Each number is 128 + 32 x the weight over its row's rms, rounded and kept within 0 to 255. Layers, rows and columns count from 0. Numbers have three digits each. The size before them is the row's rms in percent of the matrix's.

# o: layer 2 attention output (transposed), 512x512, rms 0.074, rows 217-255, columns 448-511
# v: layer 2 attention value, 512x512, rms 0.0744, rows 218-255, columns 448-511
# q: layer 2 attention query, 512x512, rms 0.0727, rows 256-263, columns 448-511
# k: layer 2 attention key, 512x512, rms 0.0723, rows 256-263, columns 448-511
o217 090:119095142130114192115122107090156116149078189135130143176133135139116136141138106118118157150087120147108116108155139114121127064116106151114144186121108150110167127148188133150125100086115144
v218 093:148112146188156106086199120158138131109110066097113124096150059073138149115102163140128161150112079177131117138133079163136083136124071125150083092088140113067097134140109135094136129131084082
o218 097:085153125077156163136054135156086138187135179188130130112118140154164126122132101118123084078162240117126128126154163113105158151128181103157193171138155127133166105078105124145089094126169192
v219 102:116150111119180138131105104154121092107100141168154216149161145127161113118094167078156215111095131077108113145158144150140100115155123092103144116170127117116099143080156135130099121135132074
o219 101:140104109135073141141128163083138154159143095105104068108121138172084109146110082165084070191158083174144145103136093127128136178110108178132105158078105159159191142180148125131169152107140172
v220 095:141142157202098108165092068112102152153138133114141153073185174138164141124089147126084122114149096142199110159168142149092079143153115127180119120123142070114120142123154180130115089149116114
o220 098:114117110066160083069142157147132112128093117153110085168079078141124124115149116112171114153099166109082162143116091091136179119116162127104121147099123145166124151098095086098114109114107118
v221 102:172160155098076155134199097154036125148178131171168140160066158062152110135112100139082134058188141195138106152092139118131099142160141141107163124165157173089086129135185166177180133132092134
o221 098:106091123160180122127066140096200141104075107120106115117171142207114099104144159146141113219079121083114134086144107125108191143111121074129133125093094100174171142122049128050081114131135121
v222 102:139133188117209147111102127089119124137142154124116175113129095104133152102081091145117103113080123119092104129137153109117119154093153093100192134142084166150088142120156114131100126088095132
o222 099:090117098136091150153155151163157140138129161139143090153123157102092104188123147114112140148183155134161165102093053138119147143161071143172095118118165102097198132107138140094150166149172096
v223 101:117126150139114166087118135127140164123134128166117146127155123106126150128139136077098113104089088152097097065146127141144137140134205180133066106084123125148122105120102183144095096117105125
o223 099:098140129118149122164111128132126134106132156091124136099087124129145116139119134155170144138144159071119156166101146109125097093107032120127129141149129128100107128096149101139147152153166138
v224 097:116219124170160121122127119075102107122114094162205160098118124122039168121127100098149121094145102148119125163093136107110117111131113112109092094195119105126144071170101139122140120110166061
o224 094:123063126062083148151147129173146155156115152140061080136153138109184077135157138082097113156121152103156115102193132126171118157145162162160174142088139156084124165106164136141113129148086204
v225 105:108169155107134120130100161118150146156095110098139138128134155060107153186088107173147130129119127099159108103068104109048070160098145138182124098087067130096185135090100131065136170128101184
o225 102:162125128113104133145162083144118111102145151133151153141153129191158134054145134092106103121154120141094114152197152129193178088147147142083144151176181098158073146155105113126105114092151085
v226 101:147171147107169166141157186130042151068114144115136141126145117111149146105178103145105120181134121102172161130112150108157047136078147139094123136130179128114138141137128131119076151127130206
o226 099:143071060166070082099118111085196085149131117127113135119132159148080088142093122139166163121124067127081103137154110157091192085132105128127109118106068151174118142157111154143187116155101083
v227 098:167037108097145124120149124186107124105075138082135117025156152174113092101171095137147106110175186112175080148104183185116118119133129149087230171128137168108146107128122092179073099149134148
o227 096:109198119181089120140104165065159101119166128138098114204098100117119166113119176126115176083073064118058202085158103115124116136124095114179056078103139113162117134134075154088182166108102088
v228 098:132054151063106094105112101148134109051134130127106122123080208178054160104089142151149159137086103113182140143098165161160076165100102105086068123137166102133154157178141122153113109096116057
o228 092:160183098174144186151165161099091148205093132149122130125203089123175109120168100111105132106166105121071152128134104096084177114067159157178181135118063142134089118099112114120119158166145187
v229 101:078126168094085141178125134133129113133129140136157144083123112102162143148159130185121164101141189132090123112140141114101125182143132090181122144117178112175164092137117101151119076150103134
o229 100:194090096169155128100102118131100187126125146112073103202118115145072136131139148063128128138098089155145134104136127126137105066114121178097119103133099133099151130116159182130155190116151144
v230 093:150137079157141145160137164149117116145139128109085144130146186096110192080126133114112127123155136074156176151162111056171145083171139187127145177173140085147129087115118142163135146141118110
o230 103:078095181076140107111108105149138170146107081162187121100082050132148118159156117130146105136132174187104070101103172160115102190149126075111132081094106152096124171101083125102136090112178132
v231 100:213113168027118060093116193122127109118084163130137093110187076104122161122134143117130120105129113178121110106158146150153128134139150151196105154123104105162119169178174111099139134141051124
o231 099:078113083222134162172121074146121156127157091097123141134076159155131119141173111145151144125119144073114123155122118096107116063110119120100156141157124140112140109111098149133141174097176111
v232 101:148100125157136115195129082139128122133080081131113107087120125139136134099099203162161085140110128151140096125143076089134124047138192133112153118164142103133140142120162133152086079138119101
o232 095:098170162093123123059118174178103119156163157167104168145143110119130152158180072089091113118185158118133169150166177134141164204121076104136065149096147133119105114111136101100132157159127158
v233 098:162116174184180126114137151127146127074149135143138081096129096127141192140161130118122102148138157150094139109112118086143133098148121170131089109121103115122103090173156142130141113108167174
o233 101:089166115061088120151127121129109127178101134145101180174132148114138069118103079149145112117111096094148120152158154158083158123083138102180179107164159148138096164074118111176128125154085079
v234 105:092089174121108145101186087085198137099105116141123092169112107162160137153110156169129108162114171113163142119086137136177184186048118171148139142120101147124109099122138095171175155170087114
o234 100:150164136109134092176072174148088138158172122124116157076125140067116154096175103128121154101094115141085087161156124117054101088211150089133097102152146160127117139088110146065123067111148186
v235 101:158109087160103150071166130175222091144168163160150112153097097106168119129142155091091139166150098072114123121137146186129076040126114141118173121087114091105125132173136110150146152125119117
o235 099:104152174076138094157106123074066193110100087074126136099165157155118099096108067147177143114122130181141110149137112050103149178148164110154140120151136146151125087080135153137064106179133147
v236 097:143103142122150156119127081136057128182172128123122085056090176123169107175136176148206096121120138128129127122134143122078159169101131105158146155137143153114158132116146138141142117133155150
o236 102:102180103167068119130090151102205114085103138120126182181170105147061125040123081140084145162123110129121159133101121151131123102150116124121101103109099105153105133156148144119096130139092108
v237 104:132176126120113106101108126138076108170124169087188116104134186129130131122165147170118125111111108120118115187090101083130102153146119103144203129069127055029128177143060142145126103102112146
o237 098:107096109144130120122148150109176120089118089172114150145123061118136158139116128089127098165166146138146120071197153152152112151114139151127057141185104177200178063120170149119149122140138094
v238 102:148113093112117137133108220140110118157132117133159121136093098133128140084135132123124193155128074140115086157102104076112128136054084109088073107147089129146106129071167116072143095074152128
o238 100:140148115127109118153148059093119109087130162072087165091180197157101100173161106125144104087153139086095136076152171161133107093169135142157185132105137129148120145181095119162125164149124126
v239 097:131105115089115105163110133167065096138144143142184130143134173172108139137127123104148184131097130096166122067221124095115085142126122113131175084110154107114145100165096162092144136122101072
o239 099:160125152181103152114160119083177132133120093101076149132166092135127133154133114159120100123130090149093126158064179168149168114130129130120093114145105146179122220093165059152135119143125162
v240 098:128075139107124076151107168140118169129081142141119183084127068157084144136123080105110116166073080154140208087148152178150140160120085125055078090142162140145175101081171124106137147061099153
o240 095:065199153122162159091161119144148102185154153096121091144106132081173129106137164141165119080170193109089069130124136055100147120128152107168186175125133116082123149140056154093113117143142103
v241 108:157151142171192162103111055151103090125118109099133144094154085194153137171125114089151123141095138122122169150112117070143199131147157096150145110192131147101151174142124142102111143137148081
o241 100:092133134102109104139133174142156146112132165124131090179095134060100112114131116151120168095119157131094099103120138192115047127129095156100130148100111115146075088121131153149135106097131206
v242 102:158139118131067113133067177151118125170092171152125132100090126135086103117159146109165144072156103176167139127140127145071163106139121103128107144136087146140149109138095084144161138138145138
o242 095:146111141120165170135193071114119130076146096118124116158178127104148173160127118135099151186109111095092135125096132111162063136102108124114133130106147132113118143146175144157097128143107111
v243 096:142077127169115131120150052099157130118151090147120114119161125099136137121111179133104145105125121138137120122126175090156124134148141114150103108122097170169141087101192166140152117146176127
o243 103:085176148084188112129072196165094139169129124142137137134069118136144155163124105085156090161132198120086137131127065143090151159135138129119175126135160076074102118119038123117134124147080141
v244 099:136142172147065136114109125162147083082141112093148107177151107138151139170126118134111184104162147089112081132133147093146204118123159137117038135165150120191174097146047125159117193076129141
o244 099:131101100064184122106136132126103154149114131174096183088120132110120155126144154111128073164091126135107128140178131162138052118115070106145219131110116134080117132133186123103115109180146126
v245 097:120155143066137169138134121135114170115120162117126127188059126130136113159109061101109139113167081091087127095107128137125138117192134166110111181083152133096136143115163104140130160166124119
o245 094:107132125165135106148106109088172094151118102143116141112186091113104141082125213117128102139086196132151103146134140089124141124072131065176149090150121114172123137122110121144139121108141164
v246 100:072143121215052159135121091158164134128085228102146150132108164114142107111095067074147151096099126129132191113126092112111117079105178076143116135196181158088119128116149162103109153091200112
o246 096:166125141013236140124142149105081162141154029139139080100167094140111170160181173151127080131176119151115116148104175169110130185159096213127122117047115090129133108148072113117159129150042164
v247 095:082141132131144111160148100126101132156150128133165095109166127129139155144176114100132113090139141091166055112161168148136148156109140135129129171124103070127143068136152122135088140166123167
o247 093:176114111130110128106125156125159097089147121138116142153124165130115103115151099182148170151125111153087222105089066119140082136131091098135139144123159175110084161118101130104152110111118124
v248 099:069189108144118122149105183159149156145216178118085164096140112107191119130170135148155205145123121144182126086158151163130081111116101143117121148123182111055122138139206098128131116161133133
o248 100:168055132136138122113146095092123107088053088139148094144143113163066098126087098129123100129145096092059127176104153096125169110109133107141165095149083100166157141134076122152134099112100119
v249 095:147146171114131112152147100064159125166119134122081096125117093141121113105107094157234103122137114165137086117165171116090158118107123120110190134123110128122115190115080124092125125139158187
o249 099:096116117126138111126109149160124086105134114160118133130138161081184139184167147080056123151117174067114115156063078148151124145144179119114066116131115102155148067133147116151147151137062155
v250 095:124171152098129137110101170135104081142108100120153144139144103152140118049099112076132192182100108167122103150175082152134116160162130141126154125040141085144165126091077159117171112158117148
o250 099:143084096182112111115177084112163136118151193130104104104134176148103097142134135183134095091147119105120152128105173095121124084085124095118116135168123179110102142214166110209091154091119114
v251 104:131117127204172147144074110171103149123123096127126103123099080127113101180170120132118168150111156178156111137102122173186146167093138120138111132103095085098136089067101140132203153069115157
o251 112:069158129070142093084112146160139139181125116145154134158151135088147145130083152092104065138157197109100168118146122071100123133182128096135140130168187132084116124147150142099101088154138121
v252 092:160107163138136115108095125168101116123140162097080128127141118127160111103070108122082125137131180132121137189166110123078114177130111137166108134142106097105151141114128134088112141155163094
o252 096:124154066102072140138175100076173111103127111143150145126132180114074118118127120163154125131103047114115152090131115153142140048109135093108169136132097171168075122196145104180153142106098166
v253 100:145138198121120141184083180142047124143111189130135114076110179104126130134105107199056152079126093183100103144109188104092095140118156168130153145144106112186154097112141131120118115081089167
o253 096:104112071115126093047160071155198121108149067115091145168159107167133122124160132050197105179144133103140150126116097169157155159157114090084056104156123164075108149147120143131145163169158060
v254 106:152108150147112131196095119149149132141157153169089084075067121101144116139122132072197127165147136093123118156128097105135087139106140056127139136120141133150152133104088158128097131096137148
o254 099:098132122118141123059140132135085157099126102108154178174175132139116163128168136163042117128133145179140094091082182139132155137117137165100132110164105121104089117140157100124154132164149108
v255 098:132145161137130098134179135135190089153100137149087091163112128135130134102156125116152128150151126148167121122060125166122139154114147099111121162196089229123185134158131092132107122136096095
o255 097:123137098138111210115152128108124168149168129085162151097169136150105103141148154135133160103084106111112117121184109115100111073096087162114158115100145073166110135139096137135126141124159178
q256 087:123121110138158071109116107118136097179152074165150149129060160134122206117114201128108157177108137132140151140196184141187129181159135137107103114175126161154096125104102188077148104144205134
k256 086:147122099153137161168090159142139096152173208199120144074163093073133125195132080133123114137165112155130114133135127157175104142152176103087158111194130158118120121151095131137104114131109113
q257 088:097151094119110134140105125150174126147173141097103143108196155079119155083102105095139093114145130126092081108141131155147126143144099156122162160103168095069101107099117126077154095128107109
k257 084:132186203127122115107113093082152198142145125117153090196161122136084102150099122164129112119129213163072136102134132159135087116123157174143134199112080156159145185094128096117134190164102142
q258 093:160154136131144151079077146135090158133177150158066106135106155137126114135117099148150206163143161094153100161101090107155083111125142141078097145135173112176138146178175134123119134154095102
k258 090:077165172137113112183140169131081136161151100161133101133134170158113095108112103095102134199099088105148140132112090121134173111101122136192161168142146107174100090192113127098127092144153161
q259 099:157151157123115164121122134152111127166095088119116140142087146128113185089140145125103111124091163114104170071135118106164169086153099162140124123121118072094110111158137119155175153148145130
k259 085:170124209093172152146115148130149126107165120071101076093123093080140144120132139147109054089118136132100104119106103176141150095099117137157110094121170168101106138159142130147125107165136112
q260 085:116081113101089113063140115082121100079160122117128107062140117091181154113126106178184099117125117112174064108108084110120123151137126112070116146091134164144165155117141103082125112141104185
k260 109:122135096123104105149143127189171109128117171175101153125133133098128149093191161071101070179187068114146146135103154130108090109137150106146132134078089137155106169172110076182061118135087123
q261 117:133157133118114126138101063128134177152131095151134124117084125083091087093098073103097148173121138149152146097124122128145145114114153149170150131119116104110120115140128179155131145177154137
k261 101:201175126087102108090139138168114124143132100125150101135158151138099136116107139103128103148099154106125143111085171133125097114126129124100146133132165154150094142114100111117097133150159082
q262 098:130163168124149112163159107149089131142176154119095144128190154090141154098167137094136120186158094102157132150095162087168099070142133136134141123165128153150109134118106102174120184098110109
k262 109:065107113152161124151122141121175164145155144094150131102132125168114153112159112065137103141178109145101124158158142132146088114111078057137127158084131105107140168101178140111133230108088133
q263 101:088148127203144072082152118159123101100094146135175113105109136137126111178117097086111070165100115176116166225153170132107133102098181162132168126057118116088136138132141130149220166181113098
k263 098:135100089105120180102142122129164154083108128119114109169161095142090137144155070187146095102177165156138114133087080121162106139177124121110124082162063111115109134173117116124146114144114114